Weights of a small GPT-style language model, trained from scratch on English Wikipedia: 15 layers, capped logits.
Each number is 128 + 24 x the weight over its row's rms, rounded and kept within 0 to 255. Layers, rows and columns count from 0. Numbers have three digits each. The size before them is the row's rms in percent of the matrix's.

# layer 11 MLP down, 96x128, rms 0.402, rows 22-95, columns 0-127
099:128088169134148128160107139153069104152138119131123121109111120127094160108139138111155132095102119148115171165150103180116140099116102140162112105112125144140116114094113127116143150152122148129125081094109147152139150127147116132140160100123122123143127068115135152157121161115105131133141175154126111136129081130166154139136113156092133094085143097168145123081117089176168101140154
105:182124116141101119138113150125146124153158153123100137130115119118137126114084086144117139119117099126128128123127111166150129061144130149126148089087084131154089142155106084083120100154123119122158138116135126150125174146082137112099160145154139125161114177113089124143170147111111132131132129181110111164179130094130145133117125107141130104127119130128127107119083109095098150186150
092:135139136144110128132162083107126094166121158108098113113133150164126141132118127108083112070145132148152109185143107136111125128139131138081155113151116125158138158172138094177143127115097141116126117135114096143124120143157100107131155179100167114100102131126143156157144144123124120132135112122130090164113134168122117163189146143158076123129144094165123110152185145153133109111145
109:120090146113100149166127101122123135094122109131130110111116091142128123104153105098169132221118135102130126110192126108106183105146084110152164167137163137120109157139156102126143119092138120139149138126149138118159157121126128157134160125146152142136114127138144131181102169138173119141114070148130129156087119123105086114109112121129137135127087117099168139127125139138120110146148
096:108117133123151100123135135157132128140119120138144123149121135149124086113133150149087127119144164131139085110109139119138114146103164103115164066128103133176129141127130124132097119124134109123073198111140136145166156122073093131181140119126134125139122096140131137135108168151132121169103102119142125118145123101116140082176144081143125172094088175154098115144132104125110102120176
086:125150154115105125138130121124158135148119114135122115131102085102172101105121137145156143136117086089145139112164105149068143106135121136157134107108139132095125176159090127113156150143134153079115123207146115132137147138157109146117114126160108158130060156137142121151138147135085155133090114159112161086145111094120134162089077138133139133131094131156156129111128146125152118126150
096:102169137134145096179125146141087083129135142115130153076118145140132151105145130077119129174177105144145114142137159131167124105127090151134155120161135156142101130114133109161087147119103139123088136131139116160112142121105147168129137117104130150120164172133140098111158088128086126104101116119187174136138109127139156165104076118145148110107114120108092123153122124094111126111146
103:131192127137155113158130154092076119111106106164082123117166126086124108106144099152121115122085130140102106130141116170109133107130103121118126162117147099121142129079111156167126140153130151096104139139128155127140111127154138144150165129164136142110142154121125135168134190135147088151117115107166145125127120149124119175118133157110111179107182143163166169134146123097134120141139
097:098141116155139099155086175100105131121091156157138142117155116147119095091158125156154082108101127098085125112143162107121102148118110125078152131155145138114121142114144107128143156110140161116121139130144098155073137124127099147160097148097129135094117126136155099161152125159149129146113102098133173098137115123139108143101104120118120149151069126126189130158161096099158101112133
096:121159125108143141125117087165128169143157089103119154071100142140153069128142117133093139193136112101105124120123140115119158114164134154129151173128081120137097131108145094107132123121124133141138102148155067122131141108155133124108084072138134138114122123177168156124149156121120140139108105128109106112088143112167109116129138114095143168126089122159132153152102147130136116120091
096:129118114165162160090145111128081129090141092154108104126135114123130137124128125160129164143124103114181124093105119122136186120121089143152114151129158083150085159102160085149110122148133111142129121127130088166137142115193103134087144151132121100094102159119082106130121100130105097099127110120132107080141132109116130160116124140169097172131146128109147119154141138152094120122146
097:128124137128128140170141196103141160176129158158132130134152150125147129135138103106116140083122125129090203152137147143161108147096158145151143169153107122152126142135152120106122156145151098108158131130093137154154136106095153154174144098143147173110148122106101152149152116142146144123120113162113114097119138079167149100159098091140132123138160103128147120158140096126150132148166
097:143086134125089157162108124107105173106135156093099161164124122117126135120128127144166156143161099150121104115132160105107132101154119138118112100123117125159152163137155092149175136164117096125133131050173105134121133147144158131146129152093139131112128151131163136107107105126136098092142115148095151085135129144166137141086162141136129106114167108131141114194121130131096097140156
083:138101138129142117148131138148140121160140132137165134123106091075159139128149133111116174128155128123107126155134086133132152165111160148152113126167138134111101129121142097129156120095090080127180131109119166113131152154104129106135143101154156116138143143127115135096152160178082144104125187119126124130144134160141095115121137159105126108137128122144095119123214061168124130129136
103:102101096115120091165127116119115067110133092146146144118080134131134147126123118086104135178133130135128129087122148113113154141122105135103104139164123099116120173102110127146122079153127114103120120141153088126090139080115110131152108127132113152098108148127141108153118138127147179141188102118158072162125139096108116134131094133143152108146144130157086136112097174152132085151103
093:085121127150152139083135093119096161132134150108156162141120127194154117168086100116103137125113157139131146126108163112128156096123148103120131077091172106100137149125159142108165139119080096150107118131162152119122076130127119138142155139132172159157118168122102131110126080085106155070137136125133132135101146093135114089119134125141132129107110117136096129109137147115151139122097
100:087153142140108090178118154154162129152143124100107149130131096105124100135122088122133140112110159122137139140116113141141161098106162138118151078140158137143182136140125129144128132150151147090131097103120104157081121077189109093165108133161129166116147128158136145124138112168084131127135134165134112116129081155155143170153179159156145134139124140143098115141108132106093109129135
090:115115168157138143136128168063134143142176178146125142112093077141132158157103160106110129172113139088142117091127161133135141153137142096070147140094140115132098121144116129185108113098148136106163126152103126149125086121121127123140120131173126152120160138096146095138139167125096135118155099127127147120150126127104104121127131140143121148155160127096113113157138104086126131183098
099:130136139082159100111142129073145111116129126165173100141122138151099110158129115102159090090093118159155138169135130157128135135191154128132153120156134117089160120124134152111163104127140138176118098111121148095114140146117143115101145120090153126079116153146051128144128138119094157124121124108088096118129138167086160121139104144133141128130096135151110120132156144102112157106104
086:117153122148088106147085119148136153114189087133155137137148169104118091112148122113134117127132149159157151108094111098125123138127145116155115074157117169164116118144141130124103168160096131148109101144183084147096083149101133141156109087137146134150106097153122110141125123114120084118155129118113098107132109138141141134107144103087122158153127173104124124111174150101120125114174
097:123151131115147142133133115134154125116089145098109184144089146137104134160118073151148166145156107135158154131114111119101152205120149142147107075152133148158149141161171116141115112101095118102086153132131150159142127090137105144118103140107074149151143124135121127118139110130125117105140089084126137143155141121128177186151135130143111171091125129131110137133097142131090110126143
093:137116153132166135153140140129142115119154124107125152115127165109141156104100164123110137115106156148123067128121132107154108130078150108115081170170077146094128121099137153146123081118136108139137111131147102140105146109146087156116144135131123090101178127183112091110173111101115102138123138176131146135104119121120092155122142165159117109104165168132101136094123153139173132110136
099:116137125130123140143157123083112168128136093144166142139091108150161082104150126120144138146140122126116151177132133131120130104148115125159107176082113148186113158114068164119113094123099162132119101151107158135138104121094119168125121135144182098102127135115166103133142143149153122117164118162117104168119146132118133111139094094062098085123134115155127128156116126121125128098149
107:122140125111165151175123163154128132100132089064155119108128116126124120122127148171103090184121148137102127091131109113123159105082125135135137146087125122068150127144150092119161167127134130142108110085106114136148131137131129126157145111110202104188129148152101143125169113114133119102136115090115086117113152135114121113105122113154150138152139118114153125088159123166126128094123
099:158155130189142147101124120137104143135117138134129133100110131129120127081092079115148119157141137172135083153116169132128152089154145130144128124187130114146150134082121140122101147159182140154127165133121151099096124120093116158202147139143128136106127150132120149156116124111137116117130142131143137123136171137091100103120134131068127153140110175101154109125114147114177119138163
098:123148142123119103101128120156081167152176145100130156085075079118120128140166114182132120153158100106112139128163119130090122152146132103134125138148128150117143168132092104117092169132117142144104159133133131138095119144107106066160102130171094112175124101115119166139125110094178110118115138136155161141113135105131151125114109154117101127101104141146127114138182122128137107106106
096:110090105173124167121153108129163116141169101149102099120173157101097119137136089119143139111166134116085120109137142107155133126133122138148106136111105123097139134141084165134080115097122084141095154130107187162119145129132115145085114157119158116129138142154117088090115112172143105154145142129153166125106128118099120116122142135073122116135113133104116126141091122100097104062131
096:126119144142107140170136077112128113146140170164129148141117151117158096107101127159164163123135144138144092099104150097145101137101133150106088084125150114131151108136136163156089131147131113149103151123151150103117107109117145087113123142130128153119132141109078072148184122104146119158129174116144104110079077125118138141123130153080116137134134148102137082177100102108116114110126
084:166124115136084098125131134145139185139115078104140152159114107109154137143113119161144153117112120136101123144130120073107119153123106094132133135127119110093122145188151136105110110111133133101160124139127107112099163113090139200143104129129111101153110120130108105108114127130169141123189113131086139124093146128165097136137117158175137111099124180105155136163126118128095173116112
101:149122088151155118092167087104182138137170117127169157106128123129137171167138118173160114167094144117135116110090142156113103084148113091144133171106124103145139135143099112146117144150134116151146125156157112126132133112137114135151129109100135108119139172153122114124135113136089180132085168188120099135172151115105155143116113122122079134143159093120156146134107141104124143138140
099:130160143138116174121119106074074123117118093122099139129129161151116137138128161135094121105148144149111139141155103144126122137157121127087115113154066116131147142142115120105099120156127114157113159179144129105097127165132087108074153159148104116116135135152093114145109156104136086157158124138140101157154117190164138105158165117133128127161159120115165164134110122126086143141144
104:112139141139093146171139183090106124103139153145137098119134125098140112131096148150174152152119119138109116145159091141067110142119144100173107154134155112130140129162123144137138159103112110083127148116170115127142135122180164123137066096151123145144146153144098139171105117088131120112121122112151137136103116116112082097112152162106147127117113134167132104131171139172096108158139
107:116107139120144172099149115123163142091124159142127164154101138137106147118149132120193124153136173111169106168099126123148188164140113121133113105132145120118112153088125134112129136063112123156141106106170178082099136100113086135105152139133171141107105123111145125114138111115127111114107153136114105151115135105154114112130193150126084130125103120124122113175116120134168118109138
091:134138151108094121127130135163151127116124128165142148168101172130148125125158105109119118143109143117103115145117121091081155148112125124153128113103157163139108143121121174163132138150118141134127167112142078154128128137149160122089105091183127171150104096138169098157136112114126121150171119118083090117149152136147138083095114147114124107147110087171079135121118082083116147105127
088:103106163154102143144160126120145142073125110132119131095140123137141093146137101117132104114124150145147145084130095081089100162175143173144097093110102118098130098113107096134114147126140158122167120151085134130152154129092122156130151128153088122133105151133141085095138116094156153130111110103139137076083130112103137138167143182103114099162156155145135120133149094129145112137137
107:084142091123171130107113142147091159106137138140131113191119157091138117148136162128086141102076138117107112163106134122102110144165108112137137122133117111123083094112095138108166122117146118129117142106137111149165075102130122128150148108124110158084146079118133160112135145128130112121118156085116097153145140154118111148165139121131184132095171118108133106168107170126122142171129
089:121139149099120125126093111124144095134157138132122115146155143109120186136163129095107156097134130127122142121153144155133106135151111128162117146134177108077169087119140142139128123101140126140120113130143127136140086116146141112115090171134142104164119162131129191106123095136077114130146107139118167175124087167138081141061100104114147138164143138091151145135143126164119164150110
094:113139122132130130109134146125174151182102120089156128137141169156180092126063153180093183106125124121125121073132112108107104114135126082101081135132167096159166139113136121120146124141153142144138108129087155096122104140143084122105101118125105123126106078114159147125118117107157135149118131145148131141118127124112152105113155139153138158109120130102110119146087118154177136128104
103:131112126126114134106133093112149126153132133169075117098152157116122131138123113102134141124110161102138130141157169166110110073135130140122111124079116176131127139140118169108134142125154086126154079142113145140131135133125175139171099099132164153112137128098178117082183107127115067122155147144113100132133126116129126141153097148125113094111105079126141075104132108162096135151137
100:142143173161101123118143121122106137099159123126128144119131104166080089109109109177076119087126159122098172134101104132115107165136091168108143158162123096117130105131098100112107142142148128118085154117139106136170120127141124103119159129138142170106144129093134124146124121149175088141190129135143142113144133168178185099115156099150143115121132108118128138131167123115129116141109
096:170107118111118093123116137165156110117126160126157138119132176163112165078086107126106169100157125152140124130121131149139123106094155157135170099118140089156129107151145095146100086102113115086114185149127134113136111135138102117136092109108154136142138153085122153130086112113127150103118091134148125114186129164117079138162091094110106130160150142111115137140138123143124091112130
097:105092142105160148098112126178128111118133100148115117108100103119151124101131103137158134131099133098120162123109173099082151131122080121127100124148109150138129139128144106156134101121105082122139110175159127096121182130135105120114077092107195111117093114137096144131138175121113112098084167120142125121113127116141135112141159151127124099167112149086116132065120148130115122108132
102:160116134179135132141118147080153108140084136137129094102117123114136195092127153149161135161136144130066155186162187125113147130126124135147088138118112125159049148107157124146142130144118113162129128149115143124108159111175101122099122131152123131090129125132136169096107132110181126118122128135117091120115092138130130097126104128135164120143138128110145146109098125138120100105125
096:126114152137114114113130159160133147144130124169138096071092131123155094112132129121152157134108122174125109119156116153153138126121162121142134115147102116140083161156142175151129081115120158113081095109168160114163143144154141130139167145105096132070145103139091108165117109129167110129192134124175099126123120155104118117097120177106119135166157136128125124147139140101142147121112
103:094098094143110102134140121099108138166135154106163142133094092125174094164132118150152111118103147176145165183106133124151189167102104135150167127126104102147156132176120107134154107134126142116137127133143107137123119120116136137153132150072135123128151123121152112126145098159110089116121103148151133135118154168144187131086107103144118177145132116080123101132107124101162120132145
100:139126091086114131090092079141112140127123136104108149137148137142144158122161134138114127165096083115120127180128134185148158107158125133155135108134143126080128116080104088153094110115088144133090154099117135141135151145135170134146140118077149155143165122122119127112144122103149116139072105140106134109102133139155152144102114107154107108089118157133150168158129156119150178135152
090:155149127178111143159137127153155095119139141143160154149143109181133143122108131137119110099157098075105101121108168115098141149114119144086098135123154159132143147123183144157147180144104181122135130131118174157133134139101159135102122125131136120124165157127078172173129121128108136152146140112164139143114125153157143158106154128110126093109128105062091128134132099104123140131123
086:149131145107076130105120137135095128172120106104135081132123117126109124133118114181119130111106132142135105146124160128129133124141140126153081084156131090150113131127124120163108146152121135123095112134159098137180091161173120117131130110159127109154158117129102143118125133111153140071130174127168097121138115117164132129152121115164095126183122157148110180098177146110063124151124
109:132125120131169146100109118146113116159123147151165106106132107126128075135148173128111112134154101155138145137093106109125096094121186130060155142130091101128119156124096105119140106137105133155102084128143112180113128082130079107110128152087118148146137092157132120147150164124084148163171121171129141152079126116110141157156137144094158129152132124124127148139109132129123123143104
100:093091113097153112191119083098132141118105125140127157092136120174153123161136157129127120131159124082160105123082150123153111146149120119118143087106095122155108113135116095141150129126122102100150082156121107103131148133181129170161107131074158118107104121126134141099128141116161154130142136149111108130145122105110101116125128098123130133097132114132180168146128095086145091161089
098:117138079158138127124152126138106135160134126127163110143142138138124160130125126119170114142136140102151144101087126129195111170136105105115145102153087140112114088090138134094100120089103131128128175173151111153160136150100144126079152155172127140132118145128098080137126114114129148174118106166156116147085129142164086115144092145118136146118138156117151145120127091089118164140092
095:108135144107093141104157100129148123125142135109109142121110173102078106104115066124111091136135141145089134129132129089149114120108141098141086087124152122181115130112135139129144143147114120162118150117118117130185146096087104125131116135152132146132151155140158147141127135075126151175117159116160156071151090121111130127152113154160096129095104140093095130087141170116099101147135
099:174169118128100171111181091131147143139124118147144130108108147122142147110138096121167101146117113154124104129105102133066161131122120167109107126167113123141097114094130142111128122102127149156146167098122185162079074119144094115111104136143141109141114100110141132112122123132127122141126131186140121182129119122056109137130146129144119114133140127112160098083129155096118145160131
102:153148152127149173133134132125123139149083115125089173141105126173135134154100097114161079121098150141088108114153109143132085107140104164100149069135148148106117140106109113130146145154133134151080104146134135155088115114098088133148123185103156141157142140150137133153136141118149136130108136137162166113089112147131124132129112132137176161196132105128117096144100089107124123134126
112:163128142112160149115145114085129123163129139119101135090123160146120084088113128129115103138147123126142097170105104132118098148126125110112112114117126147131125124132150133107089130143129145147159107088122167083117110097108122130080180147106102146106117131119143105104113112141153077170113152148061153110067123126092126168143114142094170153140146088136164135107105129108114101123165
104:120114126116182139138108112105138142081096127111120084114120102154120103120151071188105112144129120127133149107116144134107096132117153139106127131114089145102133127170106105130140098133146147100103102123109099119129128142112118038142144134146122150094170122131133101169097095128136145117130145150116104138161100128136129102155130173120164120170079138153162126136099158096096145103148
104:134146116159095100142116168134153088121130153139110204166121158137095133126108118160110138092126158122159144086140132132095111126142090106098103166141136125115112135081117109126133119144159140133147097148154122200116174107111105129126140123147108133140120101130101106118116133127138118109106182149104140125119108148126166171107116099116141089117119169092086096148155146142109099122096
099:131119103165114120079145103117119153098126149102113118129113084102127088153152117105127159106103139151133130066116149184101138142122155164122132120111139059156096125119130140123113099148111099122081112151096114108163136101141140148113165114079115142156166116103125117134171122130127131112163155110123105138178122140115105128150126159114123127118083183160106103150143149156114137149117
098:080111083117126162193145160118161143134054171136128116157146139159152118109132111118097130140102123131132142162179102130170124125151124093124118128119131150099153124148135123125151134101095137108132133137121140165106182130117144119160153130132135161071115146115174150140131142159128142129121125135078126178160139133109168124128112164142135113121127152113112168121117111095073124143125
098:126135151119100114168109141140154096136140121168176132101126162152138153099103119170112109107167121141099138093109173131120140083166092157080127118109138135201138103135147125126140155099111103094099147092100121173133124112119143127143113123152135125167123117150138151120140151165098169126128094154113115152155150134173157133159108103157144128098109129108128127131147105090109135172123
106:121120081150160116134118106102137101082147152118126110185078136163133122108122099094155120126117134090128118154086149135129103168114103140125142121138132142108153084164100099158167101117109111096109125148137149135140152121112141140106107157119140152075125135131097089104043168140093087133135127157121119130130140098114105127112136120150102106103136141088102133107140094117095146109135
104:135106135185135196107128130149122118085127134115129154118084166121120109143163107121133152103145139184089161114158148086116105129137126116129151119095145109142110129130117149072116113129169087125169119134163090141135128163092137121099170153127100151100110107153098089104130116153140113096138117126158089146139128118137106150125118118150126156127098144137119096118099152127102179171128
092:117149124138136104095110137143112123088122120120139152087095112119140129137161141127104076141110123090160148131187137087108128165151123143106098138134145098119122111148130107134163123191099100120114100116108150122087122114101115148119113125128103157117103124117168145086105135175129170158152152116118120104152124151110112131146137154169071074180137125132133166081136118152140131099124
104:091134085108128155123131145149154129118166132108138074120101141179162161106131182115122125108106118131120102138130127094167106121104131161112152132111123081138097068134100141104128144128136134083182134121103172118151140136137095157163140087079172149149143144099112134114144149111129109124152152121101089098087132142091116114118137144160142160151127105117152090109139135134120130124109
093:107122114145089137113135122109129163146144081162140166126148105126138102163142132119126124140118098168076113157144135123156143153111136141126110122175124128159108089159107129128136110108076132139140117107175135119131120151154131125163168108103150121156166095132122139118128145128114087134161085145199122161131153136154149114172099107146138142190092109110146109097153158107116135167136
106:130101147102172126129116143149132097164079087109100137128101129124136153109089128131135124163112128122141144159093102134154118121126132157111126123150135165159144121084131142076105146119107113127116110099137154091152147109098097115133103095121140157137197150124135157093155171150086168130140135104124140127147147140139077099147110156142085123149145078101092123123109148132143177122098
101:147093100133122095114146149145069122130138095095125086169165130075086086121147153123120132120118122106115152121145084117134111119120103123096114127136143157126137126139127155100109166126137112135119114182148168118131120155113124120149122103135114132157113135157078092164137075153142139118150127086164157124110134137110182130157177133103102114158161088132092139148110143143150115164114
097:110113108134114101126111106144152143122133132117102108119133117156147110097094091160152140137135147123142110154134115172124102114036151140077102149112160107115138153180141112116151130128138122047125109167104103181132139117119110108114114111121136153148142125114137116133120102109111120168116107158076139132102100087159123127140180135132085135161125114121107097123099131128138166128135
106:095107149145120112127172114121153142110114130105126120086166124113102106145111130161119066158106132151162168119130157162165157121122115146132150108098127143108109116120104121158124060113135148180117127123139109177126140090137137088133126153112123124182149094149162125176086143155096116133102126166129116103133153132136122089155114172132130148161120122113097131098120083150125137104122
087:097136144113100140133051115130079127106181096115149126122118120101123156139161111158174142141119154130098117088099117117122130115114124171118132123160122120106110130110142110161112144124166174128132132128162172112132124134118123140122144078122108094153120157130137105170125109150134138122099119082179165183124132084148135171106135114148122135148137148156153166122138132135139185154121
106:134115121135147145085076114132155135141144142122187102129095167085107095095108109110161129141097153149143091105168120138134144153122128151173116111067108127118115133109154111132130127099158156126129137173140114130132133160155129160101122077153108139103109126139119118119103173103128148103090100108147131065116129082155153162135131115152155124096106142100121113151138140149088110127111
096:060086083101144150138167102143106127107104131153062124074166119112131156142121112166131156147144116095150163111150082144137133142152135097135136146190112141082113161123103106137118126134148117094142160193145126147140130117120111125184092117151137093110129095126135119105136110138122126116138105120118138143094132112147122099143149106147137150124146112148147116111129081110128159134122
103:129160124116139142154142129107068156099128094118096127125086144123153130116128133155128095155177110090147122145112164124096130101138110129158082056082173122089090123101141079147155143143144135142129167136127100144118124120110140154139145092114128108096122149118152115093120140123132097109131109091155106126124121148148159124166134152136135089134112098103107103111108165083083135123129
109:120160144164083123107109126142130126126154161057172124148134167124157135104145118127096097133154151141135130107125158161150121124088095197116180124125109135125135149133114175173144144143088123141130145104143135124163140136127080111135101113135159164135124125134147122113133120139108154157087103119130186134107133097109102140112121089127131130125128118086137159112138162072117157120149